Weights of a small transformer language model.
Size: 12 layers, width 896, 7 heads of 128, MLP 3584 GELU.
Architecture: LayerNorm before each block, learned positions, no biases in attention or MLP, tied embeddings.
Training: a variant of Muon for these matrices, 1056M tokens.
Each number is 128 + 32 x the weight over its row's rms, rounded and kept within 0 to 255. Layers, rows and columns count from 0. Numbers have three digits each. The size before them is the row's rms in percent of the matrix's.

# layer 3 attention value, 896x896, rms 0.062, rows 753-877, columns 224-335
107:142146126105152129181152074114126118135082163125115126086100118099149182147119139116129130139131087133196145093183130134163114120148119140132078122166106083130140098121191149146128138123109127177090148165128122138146206145134117098167129146124095073124115146075128155168137144099173119122141147097105165148121138154168096108112119096058
097:132125180097124161102107149087125087135110084191104127170083172139084158095231127124140120088106118141126138102133099112165112097153150129140124098126122123159120188122147132145054126102148096081110097121166105180165103116089177177108178105161121154104178111131128194172156126138121097115128167173136168053126173103137111150127153101113
106:162121138099146114118127140057216150146149140129114150179144092188102136140104143185164096134108132120077098108142186158140133065176135126111078168101138138115120141117176133107104143163100095204162113147150130091180117091112090147204107138090134131102149166096109127085113145129125202193116100141134141163139168124121184154171147148130
106:074147122096127105151136066134136174124114120079107154192088074174184175116111160131134124143138106092134091058156131150141109150150191153071086103178112090159148098148118147180104156175127061159198112158077069119185100129070164067152145123118100128117108150108193141138145142137140120153096081098131138128120126158171068109126139110141
111:172129130115112146169146153108132149096094132120134137126095153079170101115161143088116145134148174132185197150143162118147079159090093145129139108148139148154191160116090134133127101110059109138129156195141113173120099157155112137107093111159116119099157097075092084163119139123138136136136100166072145186055097140134104157148115129145
094:122155128108132127066140189128110197109190118181102068162153110123133163175126127144161126133133117170122160145107115132139147117148182130099157146160076162134117124131119159137120131124128122124106151121131078119073105131130135136070162130144087125132153148133175101165114094081141046125197148170138104124077092118148140119117131073152
112:155186137195077127109114131118153099037170097112121100168148110083123107131151151155142092093138153110092127120129106113112121138102222049137144121166188137125124091114109235191116125147156127118101111116152129127127079113156105128129042105124222156114161107149153152162168101136093132176155089125154100171111144117162186111148117129148
109:131139192130109159134161174151135098118069116106137176133115185054142112177144175110152155151160090126161176166097042148142157192113121147061097109151099110201109144118159170122146129127112073139181165131088142117124135112150121109163167098140180162140112076135198094145121133117082190088122154113115119080127126136122111155114111101089
092:128143115079107131114127127107163136126093133105163160075120098148112092201121105123157123116130085131153153146173076170111141124122125092125116164096127094124109103160149143109103105105130080112148097133144160104090133128133095129117182105145180144058121149155166128126144104213087102115102144174164104146107136124186078098138092155169
103:113144132198131113214244130145124089139160114124126058142118170088137097087106115158101132103124155120125119174113144085159137173136100158151131144112093069107112172075116139120150119204161116080139147165094124103106105103152127127128069161112125133153133115117133138112110126149127094121172142107121122166116138129172110085160146165151
103:139157086160108109100130103110136145122153141096175096103187109152132115130129107121134140132165112065150172089160129132180130096149174116202178120056118096125128138105110097126085135135111164164117130143090170111089138142197124153123102160115167127151076080163166160111114099123072127123159171136145152128025148104152130099067133114097
111:137118115140105095113103120146088128110169102153120090200140147128129132127217190106168106118089129057133094118155051125123121173141120056120186072141136074135075183047096096063114156115133158100069129116137091175157137117136190096143163104135112122160135128152172116045151123097122127167109126127125058140179090102167121096116098116088
090:128158091074109055150154188086160179108138177160102146128165121197127109137132197174090159158161122142178162172069154148149065149146092134124107146112117112110127117119100080097123103156151122083130093104078167085130098106155128098160117130143169127107117185135088127112101094124118131134117103179166103109132160110195112173046081060171
100:143133112123156104147110131162175190143101109063199100111132126152160105114135112142116175152131151125082141101091157163125130093097095162094083121086243137143136129180154100095104134036120183112093119097104109098143138131132112082174142108166097152162162153115137125101157079146132105177127065081155152073060090126076094251135115143121
100:102094143136118139072143170130151137141099151089142105125173086116182112159111128148015123120163148091118151141166157064137135185098166101134129119072115096153061118132064128161159124105138089098080107157079138101091104131108083127139101128076098102164152120122084161117167187118091167123125119108143109097137128169113158146117103136136
106:178171149173119106123148150118096066156114151183093130073129082130081166119116083121126133142163180121163104118123114111126112116091089043134151050057162118122086125103195134083138139155098162097107100117100122111162145181121070141154127159117072124105098099158167112176101121109093132082139109138147053147136156140130138208138125159158
108:114134078129164120086168116190132112157117134081062089128144142118139088121130114102127147111149108138128202150116149123129123168087104087151143109122133121146121145129139185086074115142087135136137131153091099145112090164098202191128153117135188146174102150140206102125120149166125082177102120143125121122141089150132115157132132150141
103:084097119106142107100138138127147108162106105121114156165128113179192176129124139156151147165108061111091104092116174139111133196081135149093091149079173174118103101186126104132111115125097077172163135205162133114067126105124105095160193161151092126112182139195113061144120102106164110144121133162148175066141193101135150115142183105175
100:166132120145166147143162109163141174109145140108083072105097117189170119194170118142139152122139078141078134135107125084086139140167125102113148109106144130103104124113134085157115082131133069083131103128115066106170171119125106083197159128123103097061145154149183160097135105140153082109100107147145133163107110168080157176166133106089
112:135104181055149104164139151096163143076098087078052158172161126109174141145109175131045155125188120118062024117155119103110092118154148129088099148091129144102143122097102129203137173109067136103111154106160154098164166122173119086107133124137126121085155135141092136139099161073121124117093149109090157088143116067142202123132147106100
114:189111162128155120156131139095120145091093127127083135156166142143133082120094130097096171131126162045148144069190172143067100131101121113134071140074097090148177124145134182122169120068125105161111125124110128112158108133167123077101161134120146130086185144163142099173142151095091081114113055128130136097114114153074172120083105153136
101:137102082185166138093134184135159082080108176134075103132131086153109134132218091108135038163132130109140092125165040091176121086119198182108073140197092085120152146121152133137074137090104113097130111099079152131127078188146096057194088106084072088064106164096154084121169120159151130099058049066151099112134113220102103178092119138137
107:141134133146067175137153103148138126136118126102107136160158118117174153114194136156131137029126133089116126134093136177113051083169107138108105160133202120159169157129068128137146162154054194107173202173138163128105114084117141118166173133080179115179118128112115151153055151122141072126150138107092113084093120139213128068121074141189
102:156115141137105093096158163084127124107131124126111139129142130132149145130116131089122136139096200166143174083131138115115130211066078087129140148098170144135049087071077087139145102163105037138101145117117150096121088125204149113080136131110136102101109128120173089140144171110112119124109085102193126174219114123114144149165124128134
096:121125124161125117177123126082105158100157161117108159180108116160143101107155127255125231056147171108142106119152108128128140102104158172127084103139156087138141115106087117113094161149166075161128148108110117075129151149119127125125163129112155151104178099154117107182157147149129114076159120218110166116136125125172147141110127098116
099:167133087117133066083150171191117086088114163077153190140137136154185135191214104045091134051117164118145113103170084111144099127103133137085061081086148100144084151082190086133196104130157106147134095125076071112116141153142135123116116131117130197152063185112124117167082140120123093114136125129120128147073164157103151147155168149077
107:119172188120069142174142138112121171191128077092145066157078120122133127141179147154183124095083167103086153119161067105118152166123139020089123120127100093116161170182132117116139076115195103057210142137084138166119089102072138104151193156130173137139069120079179101159113114089087138140109083098098149104147150102179162191149144095127
105:126185160129101173150117104131160063165156137135139117189205189139156137146125199112122109078132115109147102177094145160111167117097131086109132163162128106100108151121113122140170090102125185154132139131094145135113168091190112156114136148167123090127202105065129087122058130126092086120111211117104130113092161047199123154096115110177
101:144127189104099112122122162081130134124141146131113133103167087148126160111108120170114185075157133083176111091099131154042154166151082133113077060116121112152172087133069165102205114146097170160151121165091152193095184087145097169142108099101070168125174183145093135110168135161104134058077115147123129155136147143138148161128148115143
106:093141164179166149111116161157136096151186133119105106139139109105100052164120161154156113156147119119126129167146137169099106126119109176196123201128152096113164152065132111144099092157073108179098112125117113086113136146139054143115194135110158145097071085104114104072143148137058166107112071097137129125145104110103082148095094139143
112:136127106068213114132182186140170111152115114082211126107126132071132129127098097059130147073149182175102133132111069113136154136082131123155176144099183109152099112121107100084135110078087146113064148145111161159138129129175083136141143137143132127155138128115130116135080147141120128100118096130166091115124113082116160178127140110158
098:148085084091114094141136167092130132129130173132149176160141127031139133164105135104137132079095181162123153134130090132152111117089125183137142091097210096101160136101127125158115182115138093142096125130124150146066144134128191112050077113139115170139095162088111104190159096084136158147108128096067122110083120161160143104120120127069
105:141143123163098060158142138168095107114137087121117100137151092179173148121117105118109164098191124077156095156114126155090036132142143103078109121194073089142158081143149149142134103123081153132105085162158106105114124155159118157107115120127105148114176122159156109098132153191162082135136130093159133108055160122111105097186130109141
103:096146130173131111184142052047158109116119109047106105135108123136147106181085081108109133151132180162148153143085131071133146186174131127148082101106094184156142123181050060154181125137144175221205120108204103146114120124073131070104145150128121132102113128136150134122158107115173149123176162121126170164052172163134183107115126144092
107:168163134113187168174168167103125148120126152117194155115055137130168122145087083140140130125205044132182062169141172131187076096143109171177124101049138131067159110094120074087139141139130128083065168162136186104142189177075107122168198166099108189071136123168132123144137115152124141142107116212134141172159109153159118100135123106091
108:160181119064136108133100108081066129162171143164107193152096103139088136134107139106117075098089111134132084130090128144122155111151136134138131117152169116149063160126055207126106129187118086098112136152161095143151096131110116109093091145153155155159074089127140153129166144096107197118153128106112165147117206116152059118149134147179
101:132180085129107092052077116146182160112144131072130146138167164171154050128125162052093142123155078156110132180152157136174142170133150153176064150152112128125130099081074094094152142105114145144138071102160100123174173143154151105128172133154093097109162155133147149137072186099141097080147114102187094117123104099098132113142120147145
106:096164100107124149112108168175171124119163105045084170101134143111104049125113130169144122093152057135139126148162167090118194139134162140138098082080161082122096098111160139096122135141118113074143126096155142143078120144098100100145213147108137150119137158113121211145139149105124133173158165096102087099092091170164156111119188162088
105:114119096122072178132078195142114084135104065107145080136125093072115102170092126122174130095121106135100177135153101118116062095035118049068148120060187128159170197163156118123144138134150134101166148169191173122113175126107152116088138128131112155165094133117103122123108061097150149129096118114167095150152092147105140158096119130148
103:145110111144082172141112149115138151067140123062128209169118125126191118099140096121112180064125131117167187137188094102090149119145106154107131088116156145144065089157120134105142120085168132107101138116066138132145137113115093096112192219104118158106089130156157160085058107094067163158122177102148137091163144145078070100125200192126
104:169063120093098111119099181105098066063098163130166126126159156105104137168183148129083143092140176127165112180140152125114097128104146136119152126161107116097099184069131085103116106069133126123140111114160109123069135152075156129130160118110150078080162111141113150140100076127166222069121193120118081109144124162158161075104128112053
116:091105128144149093120167139085112099119137142110140088165144114190084122136158129178126148096118124109130108114131152113137113127103112150160140141137137116147109119169176098118092190137092152121096137125083136167108164142129159136073126120156085132132120120189104192173114138169171135147097101060108188188077098195130055091115115093156
108:151155176143155124113103065079161127145204115124094116111125162101123170206139119121130083165109099090183068102091159190097094086140175098033135096131184163075135147069102184126113095089088190134130104096098163099147113074131141133118063122106124084154104076140127125107138104141198135153156109185101157138156167083095152127120101172166
104:120112158121142129116119104148155091195118120126065136159180124142089052136120141177142096130107103103130113079107063214098110130115143140129138116132152127105130089137154133074049138161069108095076082168105151130137145148139049167200091124118145113123153107109097198212145121136137106123130161090123126121167183118130117093159133146179
104:187142141140144176105142103141117124135168105129120114138131116128141175102121106184120105143145125099167173126104100154087176125114094121069138172137102125101138157163116089120128085147115156138101201136147143178107132138156034097123094115098088098136148126175082057119065163081175120118107163078147048077113196140210135105075115157129
106:185136075059112098142065162162136175052117120125105145102163151156114139122131134102202149163160195112086128136134145112089136110094151116144137103164114106152090134173128139150151107171185132106184110102188087102167110088114131088144101082108134170195094138163140212157105085114123095107100119100176189124169089169125166164114105173073
107:101102107213060129182130175117101083151154087127166087140162105122149187051116115178100117132126117116137149159159135067108100065123164142129201162106103108122130133132153129129191148151160147134128100149130135158121158091111094130096085136179100131081084117077168123146130141110124131125185136180107128130113110101132103150160146114127
106:168126108159149112084127102116136103129166169135210090175142145134128144113114149127135198133104065101107189131176111141126146160121111173093145168126126097138111099096107179113166148122123164068220107118108119106089182155059099129140067142129144118107162145150082079154147098121107195143153162176132134098118151156150146106084175080183
109:056137121162127123164163178125082121123137137141200145119063153116095096093096147204098157155113160135137084115085104161134095194108075082148167144146132124112133108106089150114113132171067139125104106176106083108116115132149149152151119089156117126154109091115129137144119172152082133153147146111164151111125144146190183088124154073166
107:112150126081150129097133088190154058107105112102186095104160136098150166161154155144119169110112165157121106150179185112147140043115200199102111096122156080109092119092127148119126105156148116157138082117135076127144101138143157120110110129158114121088133128111073175077181039095093147167128108110110099134124083160142132160104124134152
100:098108185153100090101142092128145090072166134109122103163105129086097105119146110107144123102106148127137166156150165146116161080126145099152117195132149083127169124172129149064108156135111141109150082192131137099130121093148145124159117135096163129128138118108065179157117165079170161102161161150104103160114153105145166116113088114093
105:059115143078136121162140100082161146130148154121134092148131123128154141095065119120126161135082149149157122144158140171080145091061141087158129105099110133144146087140142118129120162134107159157148141117148121097093157172173093153159134169132136106158105167163103137110089101117095136090136149194126165151133051119100135132096121183158
102:105149129144099101161239095118176166103166185128190156129073164182099069135135089093092137118136154138130191122135115173161174094058141140090090119111100135139159153138128212161137113169114137161154118111121097141099140072149137115127100182127168171093192152149143078109130132114130117105108068040136156106120159141122083127109143085145
106:135161115141118101100104046140148078166116082137103148143107121131152105081116133119157092170131128108138147071149105149137074123172121176145096128164139137118155106111157165143120152145149064154144141091111102130092146181148181159118078106121168119118076173140132124178103110147188130136140174091135105102124113199117166148145142132142
100:100168145114133087139153161131161137168123166143117115113114177104060126129166160056117127145134189131195166103130105056114189204074118143103123163168122136087102083125142081115181202099157084132113138136116134157171142121075113129113124135163142107128111143139122127110082076152146145124182103122149144135100086124097127151078128136114
095:143175131093187199125170122154086126103078160134061088152136122148106101155111098177061107151121129100159112096129176123104130108193122156088096079141168144146167097151074111114060111143106085140165167120098127121118126120123169125137116108106160092186140081201119138090165144142131097107139119125147129066111099140140073137113118144168
106:173132182079108159109142173118121144099129106161140118104140149137155108109140115123087144168063145119119118103120096079113154119123139077116117187114096121105081101171112136115152158130124089165141135136137150131146151136078096117133140094125182102125121117151148097149173147186123122129180165039124157112110124106130162184169126070050
112:153135178122155074123185131169146112111150182142098151136041182144114125086141125129130149102134091116159131156136100093130127110155051130079176228138119113134134161127120132159106123131125127080177158137094128135164129116136098153124067134094119175128117153129149148075062210131115119115145098186144151144155085180124122090121156064158
100:168154147104148128136132086126136089096142141125134114118100118155166117100104165123167140091114108147138134146145136156100098120146152187066131176146179121125082104158109141119103155080144164126092134089123096121136145111158126148095194082157099102132135153090139109085107135152152143149109155142085130153168157121125101112155133113178
099:129122152040121130139058166111153141188084137106090157162139181113132066125126102113124136143095116057056098125128096033163097101146127094115152158197164094106104125090213129168184116138110125135118094112093097136152138125069115160166120184096125110174092149156135117153179103126191165133174130125103112119123120162137103136109190100180
096:158122141085068150118100151104193114144131094149112151112079157150137120154073166141146138094094100085104085058116161159052152149048082144126169106091147187168137084204131128069091159097084174083115128160168127143117117085089062156174137171136117064089162177156160120119147133124142106124093151114101137140089090113166141125136125167106
100:116136119135153063110085108104101163076157120135154058154100090127171150114133135125116195117130123117140127136114110087130106118122102124174105134125152081159097124100145134144166117148053085163118144120112113085113106129093160123070127134175127117093118169117111114153108136133148083133120072131135093144113128177104148103113183079131
116:149126086111052151089124101143130077151097184163118102117135141113121166073077077132062066105117135121129119120172167122093113201103094149165143133132084220089135157126121078121125091123100153100198092068108109176097156135133139136160098136164071064120143140107161169111147121143071130134159161150112134137110105133130143098099169142076
101:108086164120107098080128148061118106165071072113079126114151119146108119096142126157138113160110131175110184129102103135108121114138084153157110131129115162107121126114153113127160091105175119143102140075111128115194140133118110161123138154127054121167108154096143075141183110067122167107148123149136153168109125152059109153165120175187
099:103092154099147104158115158077077141173122087134092151158072102099096161131123117113102136098116100110107130075170127158104129143096195122121131136165143097160150097191094182100121136133152159083118127162131073126152158105119077092100175132137111148158104110117142126122114126113130119087115129094135139111146102155064154135106073168132
108:087107114072118140130132078125140115101149172093161091142210157126164139123121097160114123126148119102172132095112151026143134162116123118130105106116109100114178119111105185109139143104103135104108176103111123113073124172142197148131069111095081139169125197100132095136125104137097109178120133104227155146106124145165136148092096094094
100:094099157025152100166131141095132186132031135146076203154093118145133092117176128112121141074150170130123148105091168083127202159090122170163091103098128242109115129088135138137131148132105091112155118141155093143138119130058149092147159168098098148140166139081156147127156148071187079113131113124074120150182120121115171178120130119213
115:131112142133128136139144125066121116142100130121131155125106124113108129154137113078164178239157105093138131108141099146151132113077162139091118137144169158098109110124096128182123120127147123134162102095143105093140162144146128136153205143137031095094113089182095161144195070130159147127080118134150123101071141150102128167072135098108
096:161124105107187136036132114129129116174055155154121108123183108149131102154142108126155113145188117124155114098156107135112128140122101177122121144105129178120066111109169131093108131057069154106087120083161133127146150150108170106124127162135081136117151112085154133141115104136148173153156144125136140175137143135128095136131153129099
110:083123122094106123171110111021105138076099163086085127142171111152113165170079143157108146167089126113139137110148133110063102106065126139083136129119141114067083120138125162139091152053116159120136138083146136158175133131151080132137136132085114095100120101134124162129043117150106124132095095129126076123130160155131078166093093158118
105:080117155153166159129102114141169152147163106124173158102070138148150116146170034150100088098137115124137106151077120106160108104091198138134113100138130106161150148075144169130189171157198140077157152120116103055121102090149137072129148095093056125126096085113160204090131141157120116125101127084182054224186123092126160122161131105142
099:097120110109105163169146176165214094050111162100127119087078076138156058128119121140165106143146126121112109141095146153110115117139143182088188058141140177118133099109076111163137151160162167146153115123154098164137089059138157149125113194145181099137103133091132101178114168137117143162085151113160169152101106099148104051106115172176
106:131099095167115138172146197103151079124132152136107135131164116079112127108155128130136127136151150169107113104120109092165201094140081115120140129119186163120135143155130162178075129136116123137125132101137117104155142183110118140138150106124155123141128098102130106138151140135060112124145099076066116133074169131178110185107115088092
099:094137116129127099115123159119126115109105131164154059098144148148151141105136084086162160108140142100107217139117116109161121163158113114142148123060181166162152097123148133160178122118102129156119137175136118092103114151143065168114092142146048141070087183087151085159147128098132119162204116131143124140100096150156136151176118123170
098:083114121172131086134201101137082093159178135114153078112142068108076102127106126129135138162134094141162154145120104085134115143111136113116138167122148086156102126178181132100139103130086131011105124151095154195138143123123070158130126120105105113130140168130098152166127139112078146123145142197132106171183149137173134089129132103165
102:121139130150080139170083091095168130110138090176151156164171139164106119151119130041061195096108174126119120139135035107127138127124132147193143116101069101099119108071100088159201151102196143147136153123108094085135129120046085117088170132118126123100018126101128062089090143141130143154181131142102121125124084127126105086119161127126
100:198130137191206131126152129130131110142120118153085183123174163130076102131114120149153130150161139091141073123186131124136100161135141148135113146109108176132158099115151196123152180139141179175150128159177156186122132120125117103122172097095131066160170112131096044116102097163133144169169129193174093068156109164123120110090145132119
098:162159102130113058133164204132155123152161061142124120129091127161124157142110154126072072121140120082141152141161150128140160141139144144169116104164184094145164070135144128157125131117190154105102099093115171125119101087138198098106139083139115160143065138179143162090153095111100122106171166149126110193114119119136106173143121163165
102:119105146152132101158149110126100096170150139105118145103110161070094161142140055141095139140080108137143157096129137133078085127108144056159150153119223137127085139115145105116145095153115124183063146087105129122153068128115107131090119099091185147146148172112209106115125199112097136086109101148119115059172157108162057155092091127144
103:171107166176132133152102102165150107095116179141136119141118147087146102168099113147081153172135142107150174164090129138158157117157151197053144168093116111154101118082119142125093164130132151097070126119121160149169157190145184140111104120120140137131218096153144141136135135101115106181123162108141118182126085133133124137134086083117
101:166169102156157131156129126163054144145174039108126123114101135112147104114143109119088171105120133111098166126106132119115132140160128109171135109087140103125183131012158156130125118078124104049139055159089103101120182124130155120099133132136088144163094184163089125142154144160111206078151177158151124155120113151148161131159135129116
107:142114140140123149086129136142147070122142118221155124150145134118116129118146159142071122132130111074135106165095095167133130151169128187061175149132073130088087114143169126113110182106174116099023098164133083078156137107165074126061022106101134124117119123119139095130077137064152144124120177116130101180124147189116188135122136162164
101:135108157132150119150138085089147112182249164181142083107078123144127062135093127127092151096111083191170139197107081154144160165125180170185152132073189128101160104104116137124142150136171135127133136138164102076100159116143080065142129094145125090105115094085159072111141114076128133080160150142119084090129154152124182146092145096157
101:106090191108122107111179150144106141108125185141130123101162172150074185122108100168147073172130106123075118158149140066133126147120130158168160135156160174072076131108057137146143155137101147155112127090161181116102120139120109089101128103124124049131150112134166060127132153115140127119076082106165148141166111144161103175137127100144
098:093086158117106147090149196211111128109178140138138090132114136170130131099149123075160156126111088162107099178117093158155099134114149188171158113131123103133076125137127104080145157186155089124155189126115152103155158031062144173114165147074140146162094126121115164119093137126124089110132089124218114168132151099144068078123144073218
100:101072110090101143125110132140167159125154140165156157126151093191149122146115120128129126134135091179148156125110115116121123150142174093129133221053131165145099143134098068118144134102182165095107158088138078171212115135130077161105079134159168088083110078105133101122142142116098169169073146104119141166081128128141157090060149137091
117:167150134123108028170162094130107124126119091115115132179173118156123149123058127086141051149136095113127139051098133118078144089159154139124165173085119141104130078179061145130133127097132133133077103082131145115124163051157149079151067146112161121098171143112080194148138149103104118173140099082121124132129158152133101112123160170144
104:138159116100140091132112136120036114164111090137195096161145151178130120077131142116080154140132114116112128106203153138128161068157153162143155104121093115135170093090119158104146121121092095100145045103113151115098187140106163121054098108119173212134116155139087162085148098109111128178146124152150142135105135158148129128131083073090
105:118065094108136131134117161174099126142119115108191135084126124121140154104088149146117131140123166123133166127137161034086118163169102110161114129112124122138110131181098106168130122080130155206106177114118127144179119146125108132150110136103119208170152145146131127116132147148165168107097148107164138172132125220105136123142101139127
108:126106156111147108125119101112113181113139153135141124080089088124174116147075112089120126105147128154131114195139125100111192129115162077170104134100169198104101142154091126127099123128057157107156103131147124070125152093154034161129152158141177182094215131142066136170184116129166146112168051143091081169115115128121165124099165125178
102:144110124093101137090044091140170143176172140183104109225174174080072124099119151144129143156113113149175136120110130150168162145104090166139128076099105118133147131177138126143144135134136133162117127144080180136098093148188145184128185127114148127118112095114132143108171082143133123111089116187098088105107079108121090156091105127151
105:098148110151158165098127115067118099130138094094114148133085131142146046133097115150142109203152123101027121096129116159081117163118098155158147171133095107110127158183082120054103027107123132085097217103131146113116145127131165160141202176154067096135152136160106136104090113167099156114151163141134139126100134087164126112119126152141
099:144128152253114160141137118122152033087140124091059162170079077123113104124172118157091111121112077091069078088138150162161112132170114114132143119104137139132055183073095175104133135119147111068159123123116116065179075106105169198147102134127092089163160085163135062135124120121161123133125131152090117093160097087153094080153163150138
106:087068094088153069136101111145130132139156121089117178145130133141111148109207149162121156103087164155151127180137168112142120145120131111161134116144138099127131172137146132072109184125151106122131141108129157111215093148126161145209124110168197144124145094112122156087114149151107105135060143132139098120122126126051111102168153142120
097:123128097118120138117104086168186092128121155149112055135065185141096128075144154091127113140151191124043131097115118135117077101179157158113127125138079101105070146090106113119150168112161109087128054116136158155165117109110138093142133116103180120124086155112134215124097187135164133105099174117130088098154102115094146126131193105168
106:150141151133144104115093145131154134055111090122117163152141103119155157158133132141176125155098139151101102132099122174098142092122126112156133111107131145110157114124107119172122131193119173169150181145163069099150057086133104070162122177098108073150118164188153113162138163117147113157190116110158138118149147160095179128140107177125
100:245107130078105144154199168119142167108139104133117170091120146154157172112137120145116098130138083112124144124141149103160123187115203137115092122187163177168171151188155118176069151093156160161097132083129085088124120127147180143071135114176125161123080143104150076140147147152164179083107091208135145079160176135107113091131129152122
100:155162126100128171124146119134110111165111141193140128126125104059097158115154099095142148119106132111160050111137112134131123143133194136098128171130145060091120097106167103126089121213229070099121119093145091109133134134109105181155132128163105129127151127157134116117123132117101079127144198139136140113150152081116155145137155180101
110:158144186134092124109112156162117081133119139081151115144113133130158095098150136139187122056138110130089199108113128123139116127052165101121117089162161092157083151171134169215099156100087131040152120145145104094092087130070185128128076107127144178154197154145095083144149138149141121113092084086134132120128161103133018097118122147161
111:103111110067135182118147131144128138126158161134180179107174130172156128112118124168155145106137114099121116114113151121076125136101109196154134131116170139178134110092147090148170127143104135164168157157155099152130144108025130174097160209136125121103148163113136172138145110190142137129141165225127161104085121124131093083076119105084
102:117167124142145138117113143224138170099199083159096110087132125123128147111044096090088124173147125135157175160117140118122089148117151099139185104118112128147090104104127117093071069092178157130083125165136151075118095112138144131115126152135100136169135138176098177138061195149185158077079140093184076102250126117101148145130156181120
116:047131146093202149075103094124146102124102092156099108110112147174139153145123139108150135079124148162098133196125149161120091099121071125142183060127104116157092143106148090108145122108126165147147155162108088172091117152183143041108153107146071123142081119156084177121080122093123123188126118107112111128132142155103136137137155133124
104:112112122070162106172077141106102114088195158106136098097164116117097171110124107142096124157143075129086072143126121111114110094106097190135107074109139114127060096137118159121140183180110187124099152136086155122166122103136069079125125136098100153179146207160117093120150144154137149137128132154187151172131145102142100167125183143151
106:130125127111146110055149153110073089165122077140137155177124165141131127135182162127177098101138125080138186102118148200032155113109152073079139187123099088133128106157110164104154100097151198120098183094126061229152141088140133085098154148153070144170174107138133096116121124092129100129113101090134137126159094120170143130129120158180
108:136114063212107143111100130107099091142091124149142117113066133182071199098124176154169104136145112151116121113104140128151091125158078123148084138211134131170171157133162149150158130125107187132149113161162032114113132121147190148153108089119088151210094106103136174104114152037179129140127122070129111152160083060126120141116117087101
107:161130146085104127170108166200124160139173137101122141103179078116140139099114125108064188144114152061142129095190104072131127100161082183083116090082065111141094132098130157138131096137119119124089101132065140101181139158139104095131142155098104090119123140093157152103160076083125174122111147118162184086146135135145193151144126121118
103:068107107124146066086153115157135119093157148108115160106069099149164105188095164073197131073085060098088164109142147188164150129128126064135089126188120152134104171183123145105124109169134188138158141100172160141116116101153117115155143108108158157111115143143144113113157123134188149118115059127090156125112104064131141173114145128156
103:131180081130133097145084118077116087119101131133124164123139128085139129143132103118144162144125126132164163103149129154148135063159095118130196119147087074143124089169132099107122133166130115116140205107131111155156149121103164106100133204072124070159137143162099151111152134079162115130145134168123084121104132161172107098135145116127
110:123119116189140070119167121086088161055135091108110140072164094144115111117188134115126182159125147121115122179192141111129170203108145157110147125109098164146211127108135165145120136160160176158117145128116143156109166127090114140081119158133139150174050115105133106136109080142109131142174141093172156123073133122152081110102110087134
108:147105127173120171199122137056111104127119151114133104087143141071133086070123159139167142115167124145102129174127169173138175114066151120140172188154141125132083140155128170091150131078134167125071159157162233153139135133209064118111132071068150158118231140159165112127123148096099115106089144140189143150160122179174133163116135103116
110:146121077114124138105137142118147133124084150171134141070090164184133067108138123103113054122112093145090147160135139103192150188097106116156095121116094117133145174114100135125104071126176127148133164110099138112065105109119142192229082100130166096105143117115104102112181153191085115166124132159068114124127102103132075138160155103151
103:132168124103091117152132126104135186104150100134157149116082167123101106047144140167183171135101105099183128148198067084123164154128062173146119142120138123126070114149078113091095157129162106116105111089121063147139160074043099111151167211088157105147138139092128092151147137114165117155127092152061151080147109108129085155159129089133
105:181174163139138095150101189172158148165093098129090159123077182115166164104132105142088142127183107141143092026100117138051149148135065132085146197138089105133237199130150184171104123177186068095144051107092159155122182144166129209130096142126123187141078115092092137102160216104139103173173176228126174161155156156115194116119085126138
099:128110136138121091102119070118108101143165158125185120122127163081087144128123154179151109081145149155086114166108159062123121152153119149156131110177136108071148125113136133136083158084093138166112155129132112125172095101201083094088135110129160118100192120160096166085052122139152142134166117068213135125125181096151142128144110113082
108:162155112122057148123155141120077121117088155098126131146149064007128084097181115137171111201127099125141069159094097168094129116119106147104126135125105124113100122161145182105156169093100208152101155107193120126108111147187166146192181062149065126098091099113121123168126124171148150100073169091148132117083164168142140099126075143136
103:142125131129155158160083128109106109124174057141131050133151143099101128178175120115153045144127143120126094180105137146091110101112184132114132149174178138093148105127152124098095141146092148127151139142158135104188124151140139126120138129139108137129152084141102131157112082134113148117151175098140140137187139134159131165108091095184
103:154163131152099160149171123132176070121118098136135146120087134159124114168147128142110122107165146118128084052106161099173124096148115128175106168124135143139083107114111146175144163123117170164086117106091146156089047119127147155153154152126052132137141122090148076137132132125178123111122104121108099112128107162105176116169115097158
098:172212131148115051075101141073112110138150100141102182148167152021111124167084120112130129175136125103153192148188104109058197126074094145110125121153142133062162111140135120078110145129160161141132150127140180153079116179131122168136093133153116127142145118183134080160112130178188073175133133110137119102127122209127113167142124152056
101:109146155086130171124147128108134088094109103128106108233063159100082082200112106127087180059095110122178099178122148160151109088073176124148100083150186104116138067123085081143157160064090084141131084149167075082171136119101164129122112128116141159091105137142100144161120104122105133081090047125096201106058138134079074128128149135090
104:132163123147111135124138125167102150092122127145112114191133114166158116100098098128160129147153065133116090112150079133119150141177124109126096145148150117091145150092061074050103071143140179121145131142104152147129099171073230080139167117122164080112190109149155102192085145112206123119105116141157104121159115122153123087100163129166
119:186152126111149083072148133155121149082128116159118176089162077137071130180151159105120116144149098108133130076116150124133117088118156111147127077134162074111128097153134128134137141072106163072125192105128057127157107158032084156076155109170082108151093105150092114110118107104129158120140124132089114161102140188116120106113146125116
106:149113122175169145152101196151057148098126156117101084174141104150126132122148161164120159240183213199119142172105157112138108105093131144065179143143058122179090191125185130125149158163157114130104143126153166082107115135150109159114076130081102152082108079130131077113111133137130103075087160084222150125113122124153112116077184098109
105:130162157126093124093059137175107179109166052126199168168136133121128114114126127147167154149141124095145111110150073077177120089145115218096135154187119115128135152096112156102181026122180113143075054110138128132160098104135096169100090118138100147114099152044151108153151147106109152101126154051132154085087127042107110114127144118099
103:187121115104153149155085082067101120170147094158139124150130201102133142172135058129122170112151127097113120088124164123191170153114136137141151100152126136137177147115140119135077110108133140162070145135142148145119155136143122174135049142127113171103120153141112102098183088159158096138096193129178197158117116163228119186138111094129
105:119188177164137058101163136093140135139126167104137149120184144128114039129097140113132163066173167193144175180060097094205121123142151185138140126123077084112150161110089179105163189066169119137167139136110189128117127073156105155152116160101116156041136108090115088144147151113168123093101100172153122155089157180127148086146096094132